config = dict(
    n_head=10,
    n_kv_head=10,
    activation='squared_relu',
    bias='none',
    parallel_block=False,
    extras=['value residuals', 'short convolutions', 'an embedding shortcut', 'learned residual scales', 'skips across layers', 'capped logits'],
    init='uniform',
    init_std_down=0.0183,
    beta1=0.93,
    lr_head=0.00426,
    grad_clip=0.5,
    schedule='wsd',
    decay_fraction=0.544,
    decay_shape='cos',
    doc_mask=True,
)
Each number is 128 + 24 x the weight over its row's rms, rounded and kept within 0 to 255. Layers, rows and columns count from 0. Numbers have three digits each. The size before them is the row's rms in percent of the matrix's.

# layer 2 attention key, 320x320, rms 0.0883, rows 272-319, columns 240-319
104:130156107104087158139095135125137091138111114130147111112128126101117108174160170153135108176167139125154136117140121163147104097145115157110098120126095142133060114104131111128135124147080124124150139115079153101134122107103133131098184117
105:096128151099112116128110135109107135144076070103116107115124119135113161126135114130141107127113128136135169098110115142155124115128127143110146138130106106122102106146164050128150147092132087150124117194164166179132099120093135130159114115
099:147121144105105131095162090143141113138083109123061143166141126120112071116112135101135104134090123148099119124133151135145128094148140125129155144107103141130086134126125138169160130075153099113123124112097125124151136141140125148126146110
101:159101130129092148133065106107153111046147124083166117141144100109116120140133137081132088111114142094149148138096145137129168129111103114107182109122118129087078109084158115128153156099104094159139120152120167162095129147090128136119119150
110:100156153111127096106121146169141158141161149124105102101109115114136125140142105107112125155144131129127153098096215178086121088126140110124161150102118119106092126153120139084113098088113130149118127142130131144102078112161097163110122128
104:131125116113130157117162131160144131118127181146108121111112127127118142095142094138105126181141128153130162138121122142159093127136145107138134138116141121075114134142111166166142127154174133121117121169162130137117115191136151126123128133
100:106139097118136125123105148118149140114169130142095146159145168155148165158156106149182092115150118138122120170110165136117104155129149123173120089077172153146093137102120133156103101144182151160133131125097115115091102104129126142128141140
101:129140126098147100128140138105108118125142140098103091106176190126159102112154111140098131107151138092128134114148162150101120133119118106138166180129129133107138168123096138143087115096128167148123099125159143144117115129116153143144134096
111:113134118136128095113144120159141130130122157139161126129122126139170137147096113158095198146099145134153146142133153119126121167151138121114115116164115092150135154094118107178138163137139141087103114130131083087089086151098147136133090132
104:134146132136155145104122141157117118143130137088093103116098106184102142090147159082146121130128110123135102122083106108150090133138165105134115111139124099126171123142142107086110141113109140146120103118115153092097109149120188115093095144
108:140138126120110115146081154180139134120125107147119125131157130166136147095104108115118089113134129151131141105115069122086113159125179115097115120095094083148122122125115133144085162127175121151192130092119092081158162117146146103137102145
102:146128074143119114105167137130135112092111162088133103134181186113113120117124110059113164119126136135133142128102124091091129170136133075097141146137134095138134148162109151125170127105143147115151091081124104126116167181164120085127106129
107:147133143137126113104094165120129114127099117152142119132132131107124122076094081123120130105130109113111143160136119134152123143114123177115139146105075113138124140125165129137121148103103143144144125133134136136142092089171153085114101114
097:127140161123115144122138136142145144094139163147158150133164094108100164108164086130143111106090099104129134052137115151106138095158083145121174119140124138123141111099132159150116152130116165165119135133115129100136178090142136126140139149
110:153117106119132123122098077097105153130125100131111152141150150109118130085103175154133115095102096125142141153144189125109149109120159117143101122184146144129083124147177125132141116065103118132161129130158167109149162099127095124134135143
100:096130140120145176155139135101147132096136067132096103149107170095103108091146085129148124103133135128162176165127095135106110145103171126114169109112119131130157082106121127082166118103104106117139121142105115106143147125125148108134171138
091:128127153126118107154137145137144109127126128127136116085088157136087128128126153128097124108118112135110090107128102121112095156111164137165136135133119105111152144121126131142147096136081111128151127134164118190093123149097150144124143080
082:105152131121128107158130130124103143123120149122153123117141107113155167158158178084142109149138151120158160148147098115107137111133111169133148108093092074166115103161153152152094141110145105157102141149163121108124128146115105135143101144
079:122125172110162121130115123137157127156156135127117147091126120111117179119133130096140103117132128123081126145103091154149132158155125117130120155139125148137113078103135110124142147105138155116153181101152128136116135119113125141115102121
108:147134146120122126160128129173153131107153140170097110119126092125141122099131126103125147118089142112169085159143180156158133157190147166125164106146137154165139095099147132117088094108102158110121145124104119113112138156096118133133125162
101:091096121090150085152185152154110112142121093140104078101112132126126136110142130110171178155163158130110121084132137133150130105095108144133105139126143103115101145167133175176134117134134139136174168148153109177152111080105123130102128078
101:137101129120159147103152126105095145118181170121106153151140137108132146103085110144127126133124121127156153141112128115165174145137178130134124144132139164132171132150114101137144105116121091152128118128147145091128116133131159151150133134
096:155147135114134143096134127143166058114121145116122137101152117142116137124160139116109134102143163144158132129153091125151151075149158095160133164133087118120160148123111160100161134096109180130123131150132086165137117102148125140107107111
101:125112112140111157136129082162136107109140099113150106151078100159133135111124126104135128106137121149152129120155151123149163189119141130107137179143157141146112101166155148148132131150140155150155110162102112119134111135085123123131100186
093:116126151114139110164103155108146181085138180101130151106132134104128101109119095091131161136117128134152172155112130123106126135150141144111144089159079157164138062106112175107124142141101106132154142112153127126102135120141106150120162136
099:122131111118148168101138107159100105115129135124120162159141133134136126166138103139139138150097151161101151117127119132120125026118141141139121138114101128119121134141161098097147126063169163133116079117086122114173127149117151127123122167
091:113122104121144141111144146122093145122083145099166138154118167140150142153106163131111138119114129149149156145167101075084136107116122132128158107127085126106098159168142138135127129127160113146101099134130123117163127143149156137103123150
080:146141149135104156110166125149137104122143149143140153156139106101131130124105119139136130134137128100139118102142183124142115146105120152114113093138112128160107165101091122142159137131142129120156074141116129115139136158147165112077115115
098:142130126157112176123100106068092124141132150115127154147131123202133121154136130130160117130101135094147101090119153088057135097126163123159112123123128111147147144095126134176111123104137143148107138095093128101125140108143129136170093126
098:125146133143140115123087098152092117158166165110162123098133117117130147093115110163117153123141137134117178140132124144152105127155114141102127123153098083111150167121096101161158159163098178161101124135165093152158160144112103173153095161
103:111160170197118163131119121125149121145152088165124157126179112117155125119166131167133142147112121144199110134124106101109139080140142120114162093143083115156115130116131126123119178122161139162133127103112144117176111092093137095139084135
096:151155118145126174109122138104126120135115106119123149110122128182089129134147134149136096094103114177140096139144120166131136134135104108132094107113150112166129134157114127141119125120151107168121139136101139155132115135135123132112098128
104:107097139111122123144096145165107093115138129117114128141165121104151111149121155137147162118144109188143129151117132142103096124109107130125113108126148140095153155138132141176147100130152108091117128098107145138097097146137125139120121136
105:116141128132117126103143113126154139121135105117110145109109124147082146104156125102154105113152137129140105130113071102147128124151127151148124152086070142111121103140138150167110121115143114098108128104092135130091116154137148091148171124
095:136111109129119115109124159116117120091121130103180131077127114128126120127161092131085106125144110144137142109171105098157110067151112106131129122104119131176070087071095100151109137174150126173149146130166152111152107104101091091186147144
101:157133100123127117117135144127115139105124150132158138094131135127116089144117141084088109106075082143118079112126098133145123108124116143116108133107138128128125093080100131189132120159168149110136129098106146099142098119176093079137086073
097:162100111113132144157122153112112128146118116110127101105113156122113123153110116127158101119116103118094125088124106103118121130112095141120108144107149100139163114080138151116100155159158120123114128118118130159170120112137145109106128165
101:122103113145124151137123140131150169154105092132044129151141104129140166128141189141126149144104166158126162099165106130130134124100151146137141125121127133086130152123140092094160147158112105121135146108141146159152178126117123134145100106
095:113120157156097125131151130121094112125120152135127103115118134089155050109132107108105132108135116121145142135128124122110142097177118141123175121094098094169092145095141102093151121097165107141152153129114183129108141136175129140135142139
097:113120160111100114172137160122152144111193157083148110150174137106127116120117087126102142106125137148104154120128141123117116109098130121149160146126184202077124171116158144089158117118126165104140141095132117115091121107105137144155114162
099:133125146148132134103143124112135149138163136134142129132139162109110117115101121129114102134078145139117108104153129129137103145163146092137092132115097178144111160131153118135143112141110124107166145097144166123169160108109132109158142127
094:123105174128122130159164127127142166139100128135138122114127132133124106139092137147134157123140131089135101118129085126193125128128133145149184096150127159123099139115136123151127152128082127102144132115138116124171086173176104137139130126
090:136110113111082186094149128167112120163101108154105168114109124131118142131158114119138141087130158098125145170131138116139120155116089126103146123142110084130079086147128136145118079166134099139116073134118117114119115118115166129089120122
104:118099121126178116128099093149101144132146106141147135139102110160115154133147109135095147116136124133149145133146100160129172132099196116157142140112099127185120121104102112114102097115136090140135105130119142159138088133142154154119112157
097:136169121120101164121149139160147115106123133129131138073170115163171153091108102118121164126143147103108101116125139144162136133069110153128096146147071104142116075118105126118146113120145158111141148134090167103100167109135124106126096078
103:145142045096157064135152118126120133153111127126146102104111141133128136133147108128132142120135140146114168140122139152137110107132097133154109157138112093117091114174125072179076113127101103105124115111142131078150115136151185142104095092
102:127105119124088095105147111130114161176127131088105102119100097127105098091152120107137073132089166126134148105137054128104138098141134097106165140123129133170146128169116148113169156133159129092144119157135146150140107136142152146126113083
108:158080118145096139136176142134092114112135145187088137157179125083082139153095123179107145121139096152160149115128148147155083134103133133136127111104101095101136143115092126115130127154172136140143123143149107164128127109146136098145100114